Each number is 500 + 40 x the weight over its row's rms, rounded and kept within 0 to 999. Layers, rows and columns count from 0. Numbers have three digits each. The size before them is the row's rms in percent of the matrix's.

# up: layer 7 MLP up, 512x128, rms 0.296, rows 50-102, columns 0-127
# down: layer 7 MLP down (transposed), 512x128, rms 0.297, rows 50-101, columns 0-127
up50 086:468539406519443461536453453506462551465495492497446527549458500506508532511542501498496509472471478613477560557432541401475502528495532519502452522524481473532454519468592486504557519452526534437474474513503498496509427467516491480453520457544516512525388575468493546489500534460514504545522477488469437458366501514510526500470471493496501507447492519524546523412554474472545508456543
down50 100:450531504563514497506449525522537488451528474510419595458557430440511492535471453497497493483525497503503524459483487536530516532571470460439558473466477436531443520465506554547588523448512649561477455531457531490528491481521492525499471460468472445536476557484510466535418406482535469427480510486468536489508428449550476495530483578521514498499465519479509495486544471530530509498541
up51 094:510457540508539458511428532487494494551417448560506550512443450519463514550545540527517479486478480476476523505448472480498515464484482462533482494416479541515477423510546530552502501524542497448453541472481547462463521587555503418518509417449511485497474440555597499523469437477518445461572452558431493523488455478465445532513483540522559470447459511416475478471531507438454499496547
down51 098:459483517444505495505552562514555517490514521579470482508544499502508469424513397457526519440486546501526528519497516426539513569543530518517481495530481493483555500515493576481501516511494492521446485467547373556544485501487471596451444541543453428508480492502435528562550450538482499546483551490560514561583525483515516504507555519522436455444462513526534553483496537524544526534423
up52 092:450501538518527520513565509436487511477474479530546539555511456468478513499507521506546475493496567480511514428564484501485483514570492463469635601509506555461519459514500571491514525528445477473509511470538516536388464473521548538440499474528517498495497539469450513543479517481503473467466533532530472517534494534485528511480415507464621455444450563424463526521438505524489544410483
down52 090:497532524483433524406464486499462563503546522557535540455508494454494466468483541468421532461509431500573474510525497487478529493537413461526503477579536597467497480429578526540469504488527533446530520495445495478529519564510452534473484485548463525480469530550566495517477432426475466483438504498467562486466493496454604492538498502453519464478566509496439527535552501556551497450533
up53 091:503494451543471522470483502489519500483481450556540537564506541532473399565526549507479412439549453518472568483542574448485539531490488472537517502524461455445475494490528559470490507533539433466535570489536460428479479515481501478475502503469550539482448516499412485468486559486565495444507455523561540482531471544441478575484381523469514513462475458495507491482548497412469460462453
down53 107:541448485445515512526447493505509427520470550479484535437534448440506535555531440449531504571529454456435499543551448506551575480441515500493531459511480490436525503445452442483505512564432605460493481500409485487493508502531538510511436503492408467532526510505485415487521420529512457553523488470575543538545508551515540522557512506491508529503476534513432490483550440498509548467501
up54 091:517509526501525516468409507485553489550465443500436484517494538445519501572509502544559509468463457541491511485483456486513492563486501514516561487487516548450476431462446490515490493465457472418488449497469557479584419480502485549623488465419481515429498514524529523477464523520529459475497548510491540460561465581483527503562438462546445470487432581463556516553516523446488462470522
down54 090:433543462564471506560534497533456496474492538507523494429427556480440444489477417457510547548537555464473434507471529450481508542555476463566516461544466442487518491486542483491479493526442572524518537466448528497466554464482489479560575556486513426450476477524566483400499483540538553505549457459456481474520559534488487488516524471540529591535535485473515506472458468529520434494441
up55 092:482567528500522511423541510441503556474501568535496555476474469488551474537548532493461561543465444579470474488516523497473531506468539532491458455521542436507535569580572432510448530449506450544500516409517512445450418528492513494476514507544525570493468465527471496455562487577556489496459516525452478518559430555500559493520534462490445508470564478475483543479494493565528544449527
down55 085:481498501543535477525554513535448551450541498502555450505466499524473508445416437574495530500542549471497521480455525530443458497538444519465439450555388516521500520402515529442491440509507417566439490508490489522442521495566574535499529536489490466526498537484432506514428547537565509515511485457493530469489469458493555515545507504500476525537540507532558471551556518433478425505438
up56 085:509429537523439515461529414509490514548453461543534439507494511456432529473480523518537582494471531470461503442438526486448574466452548499434428486497540470488498455478531567549526478532520479577471459478493522465526533567567588544537515534501505505534440504447503469573554474492477477538544539544506496468481537490540513477564418515477563505494501410490529490416455500464522477499475
down56 095:433490544520526498537457549521486539473503550421452497517521537520519514546484535563546468488536451517499482521550508508463471536538473404450596536502516543532513590549455495465442541476526484434503538495583523478416530503454493506492470458522507448505501456496534430382449469546453592496400496457518521559517463525510455487473509486467447506489504514504559477511549549521528503489512
up57 106:424529457515508507564477499476448486472508478460472443512550527477475525514441493502501440560476493519451563560515430593536587475525475444488539530526531506532469451481484506611481523509535526487511479538438519479524437498506478486554482522502457511464583506526511475501449527562543512510473464498602455557451511486550489577482383467478513516477492510450480553495544540572474564485484
down57 099:555469424560468532546506481495497473469488495492473532550463486531499493553488525449487500550512436475483545474519511521472513485534497536485433534402532523492445456514450534486532501444415505568525487453582443495471422477476511484393515506549416565543522492569488445479555515447541520577471458450512515505467527507494484458436524499551455521483453469554545518582456445472488482483545
up58 090:487502515484502497559513546481415488365506502492456431510509551456535549522511517446523541457491514509487517480509500475478498442521569493502446550530526511518441449484554524478491470450454402467525528546559462527465520468433502503472517568458471577519553536501492481447461454495471474489506445469471511444510493558476529551501546480488544447477554432541525462491548441535450495609566
down58 093:468559590461493464497471474479522491555475428558578505517450525444528497520541534536545511545529504454513465482440498478458574411506461526458508473477508490545402414534473443569484585503533519539558516564487559510462526489463488446465524500473515451423574543469500484496464462528446503464489504500538467492459477497499444476445506445519503438436536434482484467490534527442529473476527
up59 107:543482559516529536487532450486539486437508546469496532493484443602569574542610511518488514538495440507413456502508515492540545499433520481453508460493476471545494495501500455464556524495495521519553529525518496488480459488479568487424409510495441513532460571454498450487536585550409466472503502493505547445499525531473528509430488471516492499450449470499492473442563528546413542502490
down59 121:495502556515524592543560439508558489539508438543488478452507550495553467513531506522524541440482439591484507493509473521493567449486432474432497436505512480513437475440490390425546560479507545518497510494479534554459460492519520419486523459547521482522473471492496492465486485565551496459507504476532482520490455450537532482515512483471516464462479411463491541469497407471544513549606
up60 097:465465509498549434481509472518467459551491528519420511434434534512446513430558571492504480543525489559516469511480490531462496504538470548522487487449480574457454481519507474411498466557456435538499484534479513472526557453477495551538459460431554488580468506494524574539501504464486582571522433472581487409562569500527516453471493535505439491526497453499455487520523475492443506475542
down60 105:498512440490488483524452461464474458489532473500518464485509454511527397501529545500537455417450524497444454508529547553503518459542559526524519524501483504517432604435556518530580559462476547465519505547482481511528527566492478449534504439478543497480416477518536545513554501459473489457434513529529494483422494488453451527475507462548438548552468459474556486546445417455563491554514
up61 106:477503459462600472508490522508527537440478602504466442523461502523613612505528544463508487497513443514492470510517502476539486526521559530516504494555450459520526572541538484525517514504519568505544498481491539471563480513497457538509467429431495461442510532482486438408441534541454491503500495498457540433427471468477557508453504503446480466488518561566485530478530510503578511558554
down61 109:463537484519538506465584482478539521447477512501421518524481507520510526493505577501499547511509477474447471419461495523460521505462521501596440533451452504521545465613562520607401509485484527449580460484548492543501464564478484500479464542491458439480509505539499455535530425503544533478495495482603522521456504550501457465523492494450472539512491477444507569579522538497481507490468
up62 102:502526512547542482473472504453484462438458467446570432476541461516498511524534558436531514502455524438497475443478435576437507475536480450525427522580471418508534493519466513465480507439468459500518497498518519415501466438584524445552530551529477489489413426441557571483483531441466448560474455502514503457545511486476505511520447449481513507554497536413472511512502476505505453487525
down62 113:457512526494407460446509617567438363528475518526488538496553477455478499529512506479524573491502469533499484453525484518490467529515465508459510522479485493431494484530496527491513509440523508552473518516521490526464509417553447516510481471552475501515554468576470433548491513430504557520492531520478491541560436435434438460522557552459415483504546511496495467510538571553449514509485
up63 090:530516494458499502528541558478514477447490410516515503478529502543511506503495454487561464515440560493498556503486470540620506521436479506453564536449553526501486451508540535504576457539506541528498558452547515558462486468586476540534492522473432508449464465531538528507445520510593522496549508475485539577518488504463501433528491518470495480451490442526531459449473586382506502446522
down63 097:533552485447426531488563532480539438530530563498480467469569525532548523518462463529530508484553505589449560488518432512414441490487398474458518498457452480526549529486422545528463540496493487522482471482501474499500519462514559467496454527458562441535535517556442486464500490494451493442434500508452501608540556463480541515452542583488438511528462522534533477474470537512503451491498
up64 099:562542470504495492468459468494553503500508500485515502540550429466505496506566446451426514498521558620467498501587456504567488457587503482584538513498486505508451471420488549459485498473500493508463585493429545495539541459527413478526505456488429484451497527489471459461484500498485456459442474533455493533430564465530487502471412531536519479472467522478442525542542437478477485551487
down64 109:570502554454486497555480532438495450451469415493454527513517456414446485559487490528435506482457502535442492530520586518529507478509573525414519550461457539441483489552516521515479441494472508452493489391565487490433546434520417471522489470429505553515536518486532492468544514538447511497537506521439513486484477577542498519533444496499425494528513449513516480560490517493570520526469
up65 103:400514553512521510529480499581423506388539561493522526518495495498463528461496433481568497479502597563425491530484523559443558563594489535513439452464539490492516480557502472450486496520542544512456484465541477481508582507432440490447456540559474538521505489487486513481459439527516497495481467529490508448503524531482514506491543528478490463478518517497563602501493469525493517553425
down65 108:518446464467535522460431505467504498544535483543510492462557541472466508569480470503595448472489534511467501532490532590518513507496486575542499527550494496440539521535535425571544538481480562425569546507474465420529568499457530560521502483450558581506501493506496468476491414502561430460451546523430479517580537471524525548532491422523559497530484509454521507507521534507499461500513
up66 104:484405552470554471468495510511437466514427554488533548464537437547470459479544452491482456483525494535450521471523512485586500536505493467526535491513460518468491485513497461446424528555471488568421453529526477525511555442533421511503479470562549542584435540577454505522518567490516536502433502441524502531511539572496512475465549501529501527471474443420464497456560555531477544492514
down66 105:514436556543534467556434508500473550531453511522542486503498486475499489490545502466543465572481510524493484437481545538527492403540490514543518561467518470502483493558525500498462475545543521567453481575549425513450404438550535480513541454478510521438569493552499463588546525447506529455506478480486511540561552467503524454486568531538529571474465438477528512489488492461503535494614
up67 101:453559507508394492470548492518492528498502553601457453514516495477468530476482437513558524598519573517470537513523486460482525465547480510520519554435487508436451469526452470428477499473494481480480490532434428468514443571415442498509541497501503438524453450443547496503502460466541478414540454445512478508505471520499498505531494569535465509551481465501563481466464524497565499435426
down67 090:554459524519525484453559466560438509498518535545462492519493413518437558506542461505431500449558489482488469484518430495467526516508465507576571448478459513499531471478458460546573505470455542474491509491503497541600449513560542573506538495432510540473469482535514535506525498425561488476539457532515443477467495561507535499513500439474487618473576501486495508531468498486583560467455
up68 083:492512451529489475532473520521584465505486449586493435554474542471470525527463524479512496446457541452510556467479491552466557496495493595521512447516591485535492523462500546498489468526529445500483439456525572484525469497384391449533500511458512457519433493470502484484479524477485472468410439466499492520399514442533518486470439477554560479477525471519491455460491471532440494456513
down68 088:519487490535452509523440552481479506470537509572486530464556440492451478492445419568501467508486527554484475521503509437515427487520471509520472501542397477558510452470488520484526358559483526532483495586434549459492564555588500537520455433565488501396507488448477520476493541525520484502534501520509449521447538489511498472467540459457526474547550477519464504502447477445493483518495
up69 087:522512477458572504536565504455451488509513513416358519473511445533471529518488414502541480492436572508455552534484493518485486516454507444545508496525511526484477470515456549468504458514466452498479511583491482444431500498526539488570411570519520462479464540555502472473473544515516513518444448474487446486459500522543492438462490546580566446467469491432439512517490524486564494439500
down69 098:503552473577454456473477462479437565532522526563492438537496493447474503483501418493474537495501441483474406559501542544471477529524515545478510447472582442482555499475480529504401517553565508516488480488505475467576467511506471502521556473516460455478510489533445417572555488482449484485470489477521541549527537421465491500489544487456536531423480535513503546449599475554546501510460
up70 092:460558500448475530503409504466483551588450463457508527498433509511529506572507494417407439502499558552439611546488468486511508492452489489490493514500499488515519497526477487524530480528574506394531538518563504525528439504555479520506470462488487591499529534495509533479417442472479440505538511484549585553524497461553515472502568515448457555515495464438450517532496510510521527494496
down70 089:521503444508499411522518518470509550510506477509455508471479487458508440507431541457523544482530461485447519494465481526494518470515488567452538582466491485454510508463563454509495504549494534509511627561421498470510523492522592479441530546541492473556541599517453504491470485508539487476428538523522487521537597462456549554433533558529450487511459450556480534550477499509511428519557
up71 101:491523494477475494370532439490518494499425507442575496521499518527507510490573567494488481497463535560551510499509486520494481509560500432524529449537504528448511520485542388568472449523520469512534574576484539481534471504558482517466546462551446512485507517421456444524423488543511520535499479481529435513573493560446481567518573537462468581483563492455505505488494475537478504520508
down71 105:514498516604487439525463418487526513437514474517450522502490428548463515474485563515494511490531566477491490517526521491487451486507554490446455505488577549451437508441510436497507604571416476454493518572496473555574534492567537456478512420524478471546540489512494551492517445472452507505534488528504447509543447580447511462544455465505465522543453462480466538508455488428472499476509
up72 113:477497500519515466475494452608526496480497541450503498526490523443552535417482471543541520500482446544495600405499485529522537430491430523451519513475497610513537533550483494529534426507521469536482461493518546467438626469483552555466456508500498512475561527494534536519462473441472449484521447542504488543467538464504486492498472514535524506493500456420501426497479533474425471437513
down72 123:486483531530474462461444517466469529535487542513499452529477507387538459510515548544570549512481475485395532484494439504513523487478511535453516513537479463563516483523519479509550505502522559535541491497517609518540511449470557520559509436488563433466463500505472479536447540490587503520531434497512548532520540518578506548554463608564457521517519536449522437539487437509518518479559
up73 097:486579470558445548525513498543458468516497554441558503531510495478480517454489440425537470459568464577452474482531526470513420440550457500557470479607568484490489476578530515412526447553486448499477526463501507566446607564492491506508500540506475553479507531466472473532530540477479512485531548464525472508504535511501506516474458516474548518464505532543561506506405562505488446517491
down73 095:514490505522458498466546494472521469495468524515494500488510469504549500463442495492493491554507436498473463512483493500410522521543490447443470535444487516464538535523526560524473502501519577506649560578441485435475437458492497494536419406542628541499535465499548475489528462522431505462495482497511586539475488499557473536464568492471545515526423526481480465487498511496559487456481
up74 097:476493569443547520523449588476501476519493513442465536510455481517513474452524525525534490474460499465501532490512468493542539429498471421480539571522482496521432480528531525453530494489552446495532513615475511572489494530527538524616534539469505532534382497493473519488500532464523529551487546468514511530477526509543545533538466476594449439452541521392490483526545470528437497501466
down74 100:545513493500469561459517393555465508559429529536558521525494575539515476478510513509566458497507475537471524527488570543478435417483516509496516540444509472479497492521483482548496502536444520520462500516473506468528466563516537540489376507451542600550516516558542525502531552522551424506517497506501496498537442514498588489534538571491574533455514494467535490465568559496478574485482
up75 099:469487555491517483603514582458518527522509476476491577475501552536440488466525514466557512386542464520553486479454482497503493460485506487575558488458495522548537516553525535459468515492535533488431413530511555482443436462448531469511449478492513541510448461491555471488521497521481514437513462537490551520463477529482518504486488477489560525532566480543444441519501503478448610558598
down75 097:566541527524602444486540622510557472570533465594484576530465567509556550442497514527541503532492529473542450507507518557511503516463492489495493477443510502484518545434520474497443507477496509544476525510498436600566499485459537521431505574502449459555497528509529495507502507500556503471439493482450538459479436516412563488518461492489517580488479480483458494467495497572507501535495
up76 092:476569486475507500453531518466501510501455492513463491445453479492412542473429428464498412535530566526507558450481518491471498422478437528468461543508570497468616522505507560507413439486449471494450423476473578474502498478544499473395452490498518479487546497577510504522464508533499501514493543508465525552506473464474497483455470524525517495513473456518467412551481482588539470526475
down76 088:518534521456500486457461505426608559539514462436537473517452584483505509478493535501543608547513467588532575537446509565489561526522517514495527462572489451489484512506411431407519465522521500524582519445478509478444514498495453535497498477530438469497482522574579509516456527522518490541524536486506555523526527521511495462476467508531558452558467500498485467510433470521518560492496
up77 102:477496453565466447435465484470529427518486502563489547542474463530541543408496509462562438488493565555512444501530563477471490558535442466498437461465498437484521486516508475507577511546467554518479535468547547490439469479416504500458562496458434514492456500487524539559453495490483514522462524551452546534617432506563513505442515488451500520466517465472475434510495528544508507442471
down77 085:522457546538493489509505470457520487507430539488503442565483455518504487385524543501532445505499518487455458466433539491472471568544504554557454480532566481610499529520471511487462490503439481513464555537493419483491569488493532510472526478461441513489531583575461527465457552524406499521465487385465472523528488523523566529527430510504545467505481486435515451477488473460510459479534
up78 110:496432527524455502546500494499577472529457589466466524574459509502530480511486537517467543494509476554522583521525545537544455428492517446531487491531526427536471522402528523475496535548512570551511533626463496431461467456543538484487512512479488442482467487466466481491462477525494451503500528584509481572511482502481538523416544454479591557448484486550498494483476519465477566512546
down78 090:549528486503491551472516512469395462453527530466473551462514524480576513505503438503478509533477500466566530511527475503570467446437507469468402467558486498458473514476508528458481487536482446491564545506450491484444489446493502466523456448513508521401497534521523411467548503510473569482449585542414463541507471479578461496490522448531534524556486484474439491521451523458527524463405
up79 089:516507512478486472543563561540561529492502529595481551498547489547513485453584441475486458496485578515484556456542490548480478473488490472515433447475478454503508476519463515539484468475484481508507581441561460501506511512531581499434568494573529508445498623460484498541495493484494521538549544487508599417509479485543500489485454508503470487458560493560510499524463433555516531411482
down79 102:485514504532476503474459539539478473514534419554571518514551539501517541499523443474492554457497496527464571494441479444455560465557455568504518457556486549440523513441510559483546509473512482540493457553608513559513527437496515489524525588507495493553510501493602439516500509459416497483467491570495556398481520491477471514563527487535445535443527540530527441495495513499470443507521
up80 100:487557540470484485524477488484504549449551424421549440516502453528496440538488531503510522524452444459469494560584452517449461476431525480504498516541494532451500459476498489538412478453480558463538467543461495473455421530549504473543553475568525512487470567447471465444565557485502503575502482482460520530485559526527514557453494487554518475433461459492551514435523485502494601481442
down80 092:464580501543473545477531520513477460569544436454500467430522544545525514488528519411525481477473533491494483487582530490482424466495465515485503446503507469484569486485540522542521478527603462591516503408494487499534493421483485414499554570475539447494580505505558504425461449485553512545468528495534579574475546506487528499479485456534528499464501519515426473500481553532470468513499
up81 111:474495513484619447464531508476453552482490481467506499547567454491444526547506495585456477465469425547498467482481468572507514475462529412442531557416487533503493454503533500505417480490528489533455493495447468501471486497483464413501579478509478472536560471515492418490552467495484451520455532425514502442469421514488517451521505467546486546460513523485505528484513557571456588517487
down81 095:486513470528449594575502457466487510479515507399512454512549488542466474466500498508524462502446528513534517553452519497462469577485495389588531449543533474498506507546471436451556439436559475495449511497490484480491511457477467445529500492468479460480417466597539471439466498504531421491478474527518492501526508473505521596513493516450441558466573491503467531486462502583477505520484
up82 094:400463511503545564507494524513588451445500493567539496462523429531487485462505476460465457471560590528413503520528449469602458565476527462517524536465491421509523433491414546541500508544475524501464543546489580488488511436513500493454456512461507502546588491567504493474462486498531509526505506515522540468535527459484544509497498509494524493565519471461509498483484572474416517565543
down82 097:494557543472574483525563527517524552464524411575489524473464599499486526524544489536551499470455457504518523446443541487538527503538423536442546465546548576456486582510500562444470495505435526485487479571532486520490483511484469576471508471503476605535479508507453491483539506550507540560476524463535476519429454518442479472488499541476466443489465565596481489493523531537508493469526
up83 098:524523478466505445574514427516499550506399488464461530453423456608502494475518530478490514485474499511588510557535480442493532485574470558486480478486450538499463508525491545423557552564486491475474505520463552507531543554447617562501443519465509493448490482454504506509491441538549481488478456546458533520509581449513510519535538505487505449546538495557506539463467494573499511557508
down83 103:521556511559433478521545514509489470490434548636487494453564515500514535471587523538481498469490503547475593498543486506574560430487551558461461432477466477454534514495500491458540508439414485518522499539518527479482531548525530579471498522467492530508466448452479501498561463452469472492539493517507415577473540513509532474521428482472509504535518492577517506461502565486431545488490
up84 095:466514448488489492509518563494416467504460475534494572547560515462462509511478553542501517422524455561514574512474448504491424495479498499531518459520437491473489572520483474492481446513499524509474549537503506475452527445495477494469557513552505434464526437530480504497468481481598518572504467425458530436430440537443508511503480473530480557482446465602480425481452457482419451503557
down84 112:499436530487530507470531529541448490498456397517525504452579467507486516567505543512513501435536488471564533441466446489461442480456476502548533520501499539519532456504466473443557525532522494532562462378504577516553552493533546504481541463519519518500445548514453546575495466548508394536502519519583468552415496463517499497530499516534507460443498463465466482478515546548532454551495
up85 100:611461444512520497525534589517573419495451481478473546588438488491468471487425513465438501557458497484529544502535483510536536456491539459474513478518485562432524489418496554478449481492544476471507422515536509490481527471446489481517542474541510433517518537478447464490504516492507533475441537562494448477571427525568563479485424513510489526485470510467546586537498534560482530488489
down85 086:512569411558453485477501531453591413481554509573497517519519528456489520448485541519512434519605515461506495503434480510503504485464514494471529435520484524448570535555397425513498475526442498533538475488485486496550446531525534458541505504474429484525519529543446483564469534473506553458598502560499482499469506458530523479496498559452534493551464499574490558526542511492477489489446
up86 113:431545560433599493498501516425495537472443499471548526491515537497525529478596595476432448476466494549495445519541459463504450495460449514498509438533542515508503458441453462521438505519503515571548509430462569431415488543505492573547454471496506488529436493485507442519493460542528451438536471446457485503553494478483487475530478472456434529528548490492519476521533507494540482523440
down86 113:439559442446463539504520554546528459505469542474522513500472543447527556518513492435484513464498449544545504464509599510488422534521488532472520533501576464489471589524533514502514461534489462496556472490430551540473462473501546554508461526494513491452566576463525454566440479465430480415580487555512494488524568470497501520484428604511480479466526542494534472490452484500485479528440
up87 085:485495496470496485444549570449609481510553507505473490469444502476475509558485452539502462511506489617481446564513527537511513364485479475470475519428505490502514463537538493410444528489500531575518550511469482484519459448445500488527579497465470592500536501483576538507417469452537574489543500540483516481470508471458525521489474440528491536470488478535484487524515543503568493497564
down87 097:474503482471469564559575445440471546457511476424502508500546479516525451537524505451483564442567529480552565465491536509502544527454466415543462570510543535529481551567528486466488459491525537500449468486549461482476527500470528483496462448438537514511496477537496406530549584493589488519496533514436471476473544538562505489497533516471388469498442517494486542478497447514530451538439
up88 108:467487540480509500445477485463487486464495525491462443491510453504491470612502430590485519515443565483528548499425503502548419536507499518490516498541550572420432483470506471552456573530458495444498520462557502423544505448470464539426569542461448493481532483415528482530491490536523492511503417575533498493479422501523494504524550487488500572485480504476424474461499526502463493543550
down88 100:433535463473560572522600424516491537454523512496510467506476499502493522532478380512433522468519563515545505438506476534461487575618534508484572484468502508528478516500466458537466464522495409452502525505512528502565531560573495540482526549470413496444527577497478506418504509508497546497484480524514501504452464403539533516547536461522539523530511436498519496511495526471517529519498
up89 099:556508540522554490571576484441467504449511521494521423484505450560528431532469442525475522475490519487465420450494609455570519533527576417503535520518501497453449527475486546541483503539486532524516488574522508433460498556541483530479588563483517501515555564447526497507459482530450493444499491511511585506514489476503536404493473501510523526489431471462475512531506552493519422482467
down89 088:459449430466506452472575566527491499464515528495507527476518488485483510482527496469432415503512507530526466498544496537444475484495479481454544462565544465490551523558486488465507437429480456475492470412465384473520538501495451497547506480494440454472524509526535512484548392498493504501442561528562444545447499530495465451489500438537477456531468435571458445455539525546446554453473
up90 115:422519494517528508487455428505512585565463452475489514483451510448519509549536463509501530471460483522515586575478489442534454553525476439497489491490543576514445518495548436489544547555435454507502506526455534469450512500541551582599576514510507539526600534563472512512486482509509496514502449462500508415469495564492464505427578467548475521545512490506500495474477554552521519516469
down90 112:516509529470511503493539602461503508559495515515475538431440523462492469543554533558553532498516479551475443446501448461490532510513500567501469512475567566540414491486494441464500542453509448478530489541531511543542493492492497543455492551399451457506514477574426522569471495456516478473448454498544549515442444512494493471525552502553563474548543490438474538467544523470479619511517
up91 107:477458549482413558521494482553518535460514573520529508526499539479543508470511452567452513482479511500465548501484491555510493514452556500504458438507490501446546572552514522500557521511493516501504542576506520524521577504527479486493471399573517507434483465473576523482457460549574448504519605513504511542516583512503595534532595459499517549511557514453522566535504502489468467562513
down91 110:512451526417519447465536493538561507490497424462482509574484470467491448442452556509465509461482540534499534440480524513578520542466574442505439453494552489518498532540544513455470583533462452458496530493512518471464541518555469460466394471445400449457495502541518512528552586511449473480480568519507526476543502519495541552537497522523506532442451502484431530466538523493515427523495
up92 099:496525517465540581535476535537540508459545454494477503544498505422471481501496575547505420544462484550453508476469447566481501470422416461448386497524479440434538543534532472460460550486522543469463469533542442475453453487499509463481484508511553514511560455536531525490501412518548533502537538465521561478491548500506545481452512513481466506507465528550524574520441388467502497496484
down92 103:517492487510484438520503472504525521500500493537496437543476469525579507540486574485507422493504460453467516499502513513500520502505562539571540514509494553482522482640523482496495448517484470508456500499614510493508546480580484449469520549424502532536468467542497416547440590461529513465464409570449517517489571503525490496501486456449482559490443475484524490555483516409481524550548
up93 103:481500530497572505549437438542467525426505484495523552478463525498447450500483517490487414512461507524565532536473459523565520528441499486529522509545542490506489448512519498452468440481520466479546532503514491544528500485480537462518423435598543580522494607501452525475500448506560500503510465428474544554588605462536487464519508519519492523480512497490533518495417586495515484569546
down93 101:463516485443473441503529529499475454499529376570526535434510458462437492524498535466528473570460513507606482536447532470488459456464479499545510493537537508520504475505572506529447498482476501488528505484494485542579489513456511415488474513479490568508438501466596544513541493507510519432488477439459455459538569449563430443503577485499496515526498530403485478508459460451520515473457
up94 095:465452518496518479524562510531436512417483471526498479532458512518437530546451494568472493535444496491513486568479478487562463525475585453545478500451434455391474536536505506502504477455458451466491545505419494503454519437492457465518493504505481493445513463549553471475460433544512418448462439433495453509459528523524530541514525576567482565496492508506524502378471478549482510488476
down94 094:588452513552485475507443555489515535463566456475443492483511486495488515492519522505418464494474554442552524565491502472501503510518531509580509461553520487461483555519387487515539475589530527513431537476461473526550525516470446558546534484480501566530537469530522460478445478489467478518505481472416510590506466507478506564490569521431453577474551490513513583514557485475498478441442
up95 099:431538566511500481473414514476504397505446487525437517485548464506516598536478528493553495560487460546468473482524421486453480452507472534520444445473491477503518446463567469522532444469540538509470475514557463445462537468479513490570588547588469541487532537525491529546475492507435549597486524462443536452493480484480572487524444504510459505447470479463507529497472471493530504561533
down95 092:528521538502460479502468528433533493570500498520470504517542505543593517493539513541439524504515517373546544504501530459495515436542457575477478485445520435398560456537526483473546488446544507508519475494468497502498446492486481500479561469492436563439565523525472465500609503433515459466498464504500530493487554502534540472459573533509459526491538427556527494570491507505443532569521
up96 108:452547512403574556490506480509508517482488524490554486554510595498498466586521520540454580506509457483516504440499543483563503488454540511534527451569492441476488453540519499423522443525567525537461528543441544471509542502530494551548476416459500501518578460497409475465480477474508473526540523489458500494387544478458493553502505549523566515535535479528463532539491476517525542521441
down96 118:537465457531552551504474485473526522442490460541477563517529597539511499464461530512468521443458503533533505534517532507476545464522492505482623471488463449493466503569512521420508559381557477537450513536524443549421551478490476579484407543581493551518527529573508467439485507469532534466503474494474519531490497456516479515485467503524507474580540521500495503526560530514480476456438
up97 093:548495542467509550509457467460477496463524517493474486498473522498528570454509498569487529536421344492467499512458528525505571450502469526483502470474488519486475497463453526440435499464507521558503476432491519485382452619535490546547514523475486501488457468515503460490496506472475464508540494519492542486401394446499477548535489543504442467490472562495477535524564518527456541540523
down97 089:486543604518493475532420486527518532507571463493519523466494525529476560530573410449428441471509483463449452440489491521474418527476510522460539508527523563562546528480530455491523578487563478521494540510465445447541547490540461476556508497481481561520480504499544451435485436458483497558413513463498529542531508528485473489531506457555548441559506498467423504454442536478540514484528
up98 099:529519487484503471382487546500477506533459516521497577503484487464527561473552437507526454501520503515458542503519486473521535499501502476517538486523584463541476494526522506499554485482493452578449582477496508516542519552539486603538491495447538534528505503437494477457403484504546457517519544570450453490523592522506528471508510466432519564576513458508435532477554491454510543612559
down98 093:519437503535577574537404497431524466518546468473467430552454626570500511494483544473534497482421551524520423521517522529534484475500552450485510466479501523476533488503488443447460537443601485494506499525587471509502487482527516481389523542514519513499485492526501531516500556558437532482477518510515551491488490511468433563493459535530529500503499518502534474506394487528483446521462
up99 089:532502574466460585454530452479611468505536504539467475488501530487582590519545545494503533494518422527499468519492461480490506493530472496478405479494480474480553574523518460479487543468518534484500532461480523506509519540461548477535528528551539611488506515454512433531490495579502515502523490532481418431506523452543567446485483558508420492520555503494462495523481598505508446554539
down99 107:527484439426472525504486537529544492534461530491486474520506487458522486519473500552521514573510508520489467571469475571530488483469543487481526537455527512500431430500536511529547456537485506519444482493541519480451450486467508523492496415497446436522446429518554524478546538375511475522503593550479585487538472470544450547495481387482506538458484449513549508456483519401475545553466
up100 093:465529520479508505445574498589593526519512560467490459545492517489502507492503459540491505518517476447542542523473502531532522503493504507478501409443449430515479515492556569572522556548571501428517443494502536508547536507517460503468398543501607499487502462417497447495570419547511444499519472513434535495498508478476555495531473451491531459490504461516569544455462554459482504513558
down100 089:523452501480491516544498493427435496490420409395520501475444459545520456625523507507463484487480488469468507535508531487406537545508485457451485524546576449513472524490528542517555491445478439448424507567509499472456448490503472399558568430510529484525493493520507522531494482547492531489548466501520535498430513521471510452457484519559486525525494468513549470568467481474510462481440
up101 096:465476495561537500548508458479482476504453524434534459470479545507545496456490536425537431528494442547522456519476561506470471417549522484527570517462459487528550445510560495537430471413524505555589421456459477569472480517463483472489499490553488510553574443506522556510518520527485513531500487503452511430551470453442520506498456520466531483569498532576556550478471463549451492469444
down101 098:476439561439432501430527610495471487486573559550543490517456496468544524455533513462497485494455597490456469540551506491460522465471464493542494496449569547504523562495512547511475421514533542495531483497530493428529556526506517562529501502469603534503483483499486548533470518462454467495496510563434491457506517449500515477548402522530496531530524536422473447423519495484494528487431
up102 091:561514580451499497473460505528446527424452455555472499493489585517521563481550484462501530492485443474513546555486554430442496542535452488495483400514549466452482429485513521512527493521511501427488482443516557442495463535551508515483530487478542491509517563428563429494454495550536520527497559532532462576458439429519486473478449534582471481493528491461472447445523508500422486510492